Each number is 128 + 24 x the weight over its row's rms, rounded and kept within 0 to 255. Layers, rows and columns count from 0. The size above them is the row's rms in percent of the matrix's.

# layer 8 MLP gate, 256x128, rms 0.15, rows 203-211, columns 0-127
size [101 100  83 104  96 100  98 107 105]
[[ 87 128  98 141 127 114 118 128 134 121 107 132 131 108 106 146 198  97 130 128 161 114  75 114 148 124 144  96 129 122 126 119 138  82 147 138  86 105 127 118 170 113 130 108 109 125 142 146  93 121 169 110 161 118 137 135 120  93 138 131 128 159 143 110 120 137 119 135 152 129  74 131 106 103 139  97 128 159 116 117 142  87 178 125 117 143 187 160 161 131 124 155 106  98  75 160  79 143 182 132 141 144 139 119 143 114 105 104 170 134 125 161  92 126 126 130 175 114 140 162 142 124 156 117 144 151 128 118]
 [140 116 183 106 146 121  98 134 155 116 107 125 131 120 123 124 124 128 166 162 139 159 175 136 153  77 134 145 132 145  85 118  90 132 135 125  97 104 139  99 133 144 136 157 103 172 151 122 103 145 107 162 125 150 109 104 152 108 118 122 124 159 127  99 115 129 170 124 173 100  72 114 115  91 111 142 128 147 121 144 124 151 164 101 184 162  96 104 131 125 104 154 140 109 126 144 129 102 131 145 149 110 117 125 137 116 174 127 152 156 132 113  82 104 156  81 159 134 100 114 142 160  99  79 136 100 132 117]
 [126 118 116 121 116 111 123 142 116 129 113 140 103 115 125 192 115 104 128 103 152 110 134 110 118 144 131 177  94 151 154 123 133 138 130 145 110 140 116 157 108 123 129  78 130 127 149  94 130 191 146 135 136 143 138  68 156 125 119 135 140 125  65 161 123 109  80 118  57 144 105 176 126 162 136 174 116 153 121 119 137 136 133 124 181 146 119 156 144 112  96 105  98 118 145 156 111 134 128  87 127 148 106 143 142 109 133  91 151 106 111 159 117 147 105  95 133 114 157 167 134 141 147 155 153  96 116 138]
 [127 162 178  91 113 112 127 134 160  99 185 125 113 130  93 100 118 138 178 124 106 146 148 113 179  98 130 109 125 148 121 107 146 134 133 107 142 165 137 164 142 131 138 143 115 146 157 113 165 126  68 128 111 151 132  93 106 149 123 130 106 117  92 144 117 141 103 141 146 116 150 117 132 138 117 139 118 152 144 176  89  97 154 140 126 121 176 100 147 114 115 122 121 160 123 136  91 123 125 124 182  99 121 141 165 104 157 112 104 130 158 186 200 116 116 115 103 116 115 119 135 118 147 143 127 113 135 153]
 [148 137 186 125 145 124 140 108 137 125 120 137 166 135 131 127 152 138 138 100 134 133 103 129 151 164 120 171 128 155 121 119 167 155 150 148  96 114 132 126 176 165 193 129 118 106 114 118 109  92 153 114 130 115 123  82 134 127 103 125  99 135 116 148 124 102 161 141 147 182 128 129  96 114 123 114 133 196 143 106 134 100 143 128 181  77 125 137 120 123  99 102  98 126  94 131  87 170 153 122 132 158 114 152 146 125 175  94 121 109 111 148 148 154 136 103 163 116 113 139 141 161  95 107 141  95 114 127]
 [137 102 134 134 151 140 124 193 120 111 145  98 107 132 134 143 147  87 107  72  75  76 153 146 146 138 171 124 158 151 126 166 147 133 137 125 106 127  90 140 153 115 113  72 166 140 120 143 102 100 198 125 100 135 126 133 147  80 180 142  84 149 157 177 107 108 141 147 124 129 110  91 127 114 127 103 155  97 120 147 149 149  90 102 114 121 136 138 124 107 136 145 162 147 122 145 148  89 104 151 136 130 117 117 105 119 141 152 134 118 151 147 109 119 108 150 128 119 130 129 134 132 136 115  97 100 143 128]
 [124 115 110 141  91 122  94 127 173 130 102 127 130 156 141 103 169 146 156 158  88 105 118 144 179 120 142 126  55 119 163 137 132 165 115 146  78 131 116 143 135 121 135 100 179 116 103 138 106  97 149 124 128  98 142 134 120 128 107 130 138 106 151 129  98  97 166 106 154 135 142 117 129 125 109  93 167 165 130 133 119 145 186  99 112 136  97 126 130 138 132  80 128 138 141 119 130 145 112 139 123 135  89 173  99 159 143 122 136 116 120 122 149 128 154 169 128 158  96 139 125 113 121 154 137 169 114 193]
 [133 110 127  86 114 137 102 149 127 149 128 134  94 160  76 144 116 154 125 106 129  95 128 143 134 136  89 101 149 138 116 134 112 150 119  93 113 145 164  99 135  96  98  88 131 134 120 136 121 145 119 123 106 117 165 112 107 116 136 129  57  98  70 144 124 129 146 146  78 135 121  94 107 146 146 129 136 143 146 134 147  99 121 136 138  99 147 145 127 130 134 192 136 129 146 122 135 151 100  74 157 118 132  95 182 134 104 173 171 178  99 160 145 110  99 135 136  99 135 121 147 147 149 144 157 163 138 130]
 [117  92 109 146 142 105 120 158 103 136 136 122 150 159  99  85 146  94  98 166  81 116 106 167 120  85 131 103 142 161 101 101 131 108 154 117 121 133  97 151 111 142 126 124 170 131  74 166 172  89 157 153 148 129 146 144 154 129 170 122 136 100 140 144 142  97 199 121 145 116 116 147 131 131 116 113 174 102 127 172  97 126 114 131 134 115 119 105  96 112 129 113 101 146 138 122 126 129 120 115  85 153 124 129 130 161 135 149 131 136  99  93  89 121 115  82 116 153 122 146 125  77 130 134 137 125 157 149]]
# layer 8 MLP up, 256x128, rms 0.16, rows 203-210, columns 0-127
size [ 94 116  78 109  93 106  94 106]
[[155  77  89 134 159 101 163 153 127 114 133 138  97 131 122 117 153  97 145 161 144 142  95  99 118  99 132 131 110 110 143 140 134 140 136  95 123 166 130 111  95 113 102  98 170  87 123 146 139 129 141 121  94 127 130 154 137 132 102 140  66  99  80 139 145 161 131 141 101 101 179 112 101 161 129 115 149 135 106 156 116 137 143 115 110 140 110 159 109 179 118 142 138 132 152 102 104 167 119 101  99 143  79 123 128 102 151 145 126 151  98 126  90 121 128 154 126  74 168 103 153 124 135 131 152  95 155 144]
 [120 154 126 101 135 153 138 126 103 144 113 129 107 141 144 108 135  94 122 130  98  81 115 129 103 118 142 115 129 149 141 146 185 112 142 123 179 139 106 194 152 135 140 114 154 106 105 148 164 102 120 114 118 106 100 136 101 168 167 134 162  80 150 132 130 126 127 124 100 144 144 142 198 143 119  98 124  93 141  93 123 133  84 137 107 123 119 131 117 146 142 154 156 134 122 119 134 110 130 127 151 143 157 135 154 150  58 115 108 126 172 131 138 137  76 133  99 185 121 130  96  85 158 132 119 128 120 136]
 [194 121 123 113 131 161 122 139 118 108 122 127 112 123 145 109 101 168 140 101 141 147 143 150 144 128 175 113 123 124  99 164 103 119  79 132  88 134 122  75 177 126 154 120 144 160 111 122  85 118 111 128 165 100 107 151  76 106 141 134 130 127 187  99 109 110 145 144 145 117 106  90 144 110 113  82 154 154 111 153 141 122 123 104 108 107 105 149 126 157 108 144 139  98 127 140 101 122 188 136  92  96 156 127 154 141  65 150 119 152 138 124 130 112 129  95 116 156 129 108 142 134 143 135 108 120 121 144]
 [137 161 152 114 136 125 137 105 163 116 191 119 124 113 106 115 128 150 189 125 128 159 144 114 175  94 129  81 103 148 129 148 154 137 119 101 138 144 134 130 159 119 120 129  79 182 173 122 158 134 103 131 109 138 151 131 127 155 120 120 146 121 107 134 125 119 102 127 120  97 160 110  99 131  63 106 131 117  95 170 108 118 173 111 148 139 142 146 147 113 117 131 104 144 130 132  76  89 145 149 159  98 109 164 148  89 147  92 133 127 134 175 163 103 121 125  99 115 153 133 142 129 151 147 131 118 135 162]
 [107 160 173 143 148  73 123 121 152 121 107 135 148 158 104  85 143 100 127 131 104 102  95 112 133  94 157 115 111 140 141 129 163 131 182  90 143 200 124 129 107 142 138 166 115 176 123 126 156  92 114 133 151 130 134 132 127 151 114 141 110 143 132 104 144 119 111 105 133 115  98 138  93  92 113 143 116 132 141 154  97 138  98 132 152 128 157  64 142 127 143 121 127 146 168 132 119  63 120 106 130 109 165 106 182 109 116  94 140 113  96 164 127 165 129 113 144 111  89 132 140 123 118 119 139 126 115 136]
 [138 111 121 155 154 106 136 192 134 108 141  91 125 132 125 153 149 121 130  91  82 138 205 122 122 146 139 128 113 128 103 158 140 153 108 116 124 127 109 154 134  97 107  86 145 148 121 129  90 109 161 108 104 119 130 111 141  67 161 134 104 107 136 160 102 133 123 152 104 121  76 106 131 113 142 104 137 137 207 131 125 129 112 115 108 110 160 146 118  90 140 118 178 140 118 156 124 105 109 141 148 107 135 122 132 169 150 165  94 124 152 135 139 134 126 171 132 131 163 122 126 131 134  92  90 138 157 137]
 [121 128 123 174 117 115 137 136 123 122 120 153  89 109 142 138 109 109 126 107 113 142 176 143 132 159 112 117 153 101 104 150  75 111 135 128 167  98 104 104 135 126 133 144 154 177 127  98 113 154 121  93 105 109  91 138 113 108 111 161 145 123 150  95 128 149 100 179  89 117 128 162 140 118 107  98  86 132 135 114 137 100 110 122 114 143 103 179 128 180 127 129 103 124 130  99 123 166 127 100 162  78 124  95 143 101 104 127 120 141 101 182 126 146 137 125  83 123 170 106 136 130 152 169 107 157 143 105]
 [141 174  86 161 180 100 124 129 132 137 153 136 122 137 159 120 132 148 126 113 138 161 142 159  88 131 108 113 100 132 101 105 125  86 151 121 140 155 158 140 114 118 106  93 126  94 127 169 150 107 114 113  95 179 141 124 143 160 125 136 117  98 132 133 122 117 118  97 145 121 116 125 170 136 138  96 127 122 103 141 136 135 113 159 143 121 157  87 148 104 124 132 160  87 123  88 167 118 100 119 151 112 158 154 163 132 101 131 112  98 100 145 146 168 143  83 128 134  94  53 120 141 119 135 159 113 175 114]]
# layer 8 MLP down (transposed), 256x128, rms 0.142, rows 203-210, columns 0-127
size [ 97 108  80 112  92  98  95 111]
[[ 69 129 135  99 142  89 140 149 123 147 121 111 170 121 143 118 122 145 104 111 106 138  95 140  98 167 143 139 119 128 100 132  73 139 109 155 165 141 131 169 107 136 133 134 122 121 158 103 129 137 141 115 116 115 166 156 121 139 104 157  73 154 152  96  93 144 183 150 152  79 136 169 136 139  99 128 136 100 120 112 117  89 145 114 120 130 111 140 104 113 171 143 138 136 127 144 146  88 119 125 111 124 146 127 131 101 156 108  99  91 168 163  69 162 144 165 141 142 128 109 100 119 166 151 143 121 146 136]
 [126 152 113 174 100  96 176 157  96 150 112  93 162  92  94 120 130 103 106 150  90 138 138 114 141 152 150 129 144  86 107 108 127  89 146  88 132  76 149 137 113 128  99 110 138 134  99 116 148 148 159 121  90 118  82 118 139 103 162 168 138 101 121 133 177  99 134 113  99 173 149 110 133 149 154 141 126 131 131 170 119 110  84 167 145 167 113 104 130 147 110 141 147 127 133 119 107 115 123 133 107 156 137  78 123 126 113 124  98 100 135 107 140 115 104 155 126 110 146 158 115 154 106 175 154 119 144 121]
 [151 102 130 149 140  78 118 119 138 130 124 111 162 102 113 120 113  94 113 111 118 107 186 169 151 140  70 133 110 107 138  93 101  98 143 136 118 140 119 142 134 116 146 128 156 100 101  94 114 138 164 165 158 162 137 126 124 156 171 101 133 132 166 121  90  97 117 129 160 154 125 111  90 123 158 132 121 125 135  87 113 131  91 152 158 111  99 150 148 103 143 157 140 128  87  99 109 147  95 101 128 120  95 133 160 111 171 118 129 175 118 114 118 146 130 146 114 137  94 123  95 167 154 167  89 145 114 128]
 [126 120 124 158 130 132  82 112 103 106 158 110 135  83 162 146 121  87 118 104 150 113 157  97  84 172 128 131 109  91  79 145 148 125 129 103 159 108 139 116 171 126 131  89 102 150  85 144 128 132 136 147 113 160 144  92  94 166  91 133 165  99 165  98 103 131 127 123 149 138 129  87 172 181 119 143 120 143 118 114 134 152 128  98 131 129 107 112 136 131  97 136 106 171 176 112 155 106 121 112 130 147 130 131 122 140 104 121 145 181 114 135 124 116 133  98 124 139 140 104 149 154 183 137 137 119 114  96]
 [138 109 109 116 137 145 142 126 128 105 113 120 160 143 125 135 152 118 127 106 126 146 146 106 158 132  95  99 151 124 111 118 131 124 159 103 142 133 143 144 112 126 104 107 116 135 139 139 125 122 124 109 112  68 114 155 127 132  90 136 115 123  94 134 224 141  96 152 112 113 140  99 120 109 155 139  98 119 139 137 126 132 100 146 166 121 106 113 130 104 177 155 156  99 129  89 135 121 140 126 177 136 109 116 141 157 143 105 121  97 154 168 230 128 155 136 130 111 114 136  80 111 111 115 130  98 131 180]
 [118 119 101 199 155 151 162 155 136 122 112  61 132 200 168 116 147 127 139 133 140 134 137  98 118 127 159 135 131 153 100 116 157  87 136 124 116  98 150 124 127 133 121 142 127 132 108 123 130 141 145 127  56  96 111 178 144 126 120  96 127 141 144 131 158 123 125 108  91 160 119  99 133 148 112 143 101 134 140 147  89  89  92 125 127 150 142 157 143  75 134 124 139 144 132 131 158 161 108 186 143  87 132 146 136  96 119 124 122 161 105  91 102 148 145 125 113  90 135 121 144 126 140 126 114 133 134 140]
 [118 111 129 119 145 152 120 118 135  96  69 147 132  91 141 113 104 105 152 100 152 157 143 127 120 115 144 145 132 128 116 117 128 158 107 121 100  91 131 138 119 122 133 115 128 125 150 120 132 168 146  95 143 119 135 110  85 150 168 115 153 132 156 135 158 185 142 112 121 106  89 152  89 143 100 134 156 115 139 167  85 139 136 112 131 182 121 158 106 103 114  95 104  93 143 122 148 118 105 115 163  99  87 134 131 116 148 128 103  97 124 179 143 109 143 161 145  96  99  94 135 150 161 158 131 142 154 198]
 [144 130 169 155 108 146 127 105  82 140 123 144 126 111 114  67 116 121  90 109 148 143  93 140 106 158 127 135 148 166 116  91 143 123 156 109 136 117 139 164 122 122 129 110 110 122 142 126 173 185 110 121 106 119 111 126 139  88 160 118 110 116 117 174 134 134 164 101 155  98 172 162 140 105  92 121 149 146 152 139 124 150 124 133 127 142 154  85 113 148 191 124 105 114 158 110  81 100 151 144 128 127 149 134 110  92 127 111 130 142 134 106 147 172 128 145 115 101 140 145  98  77 138 119 105 150 165 165]]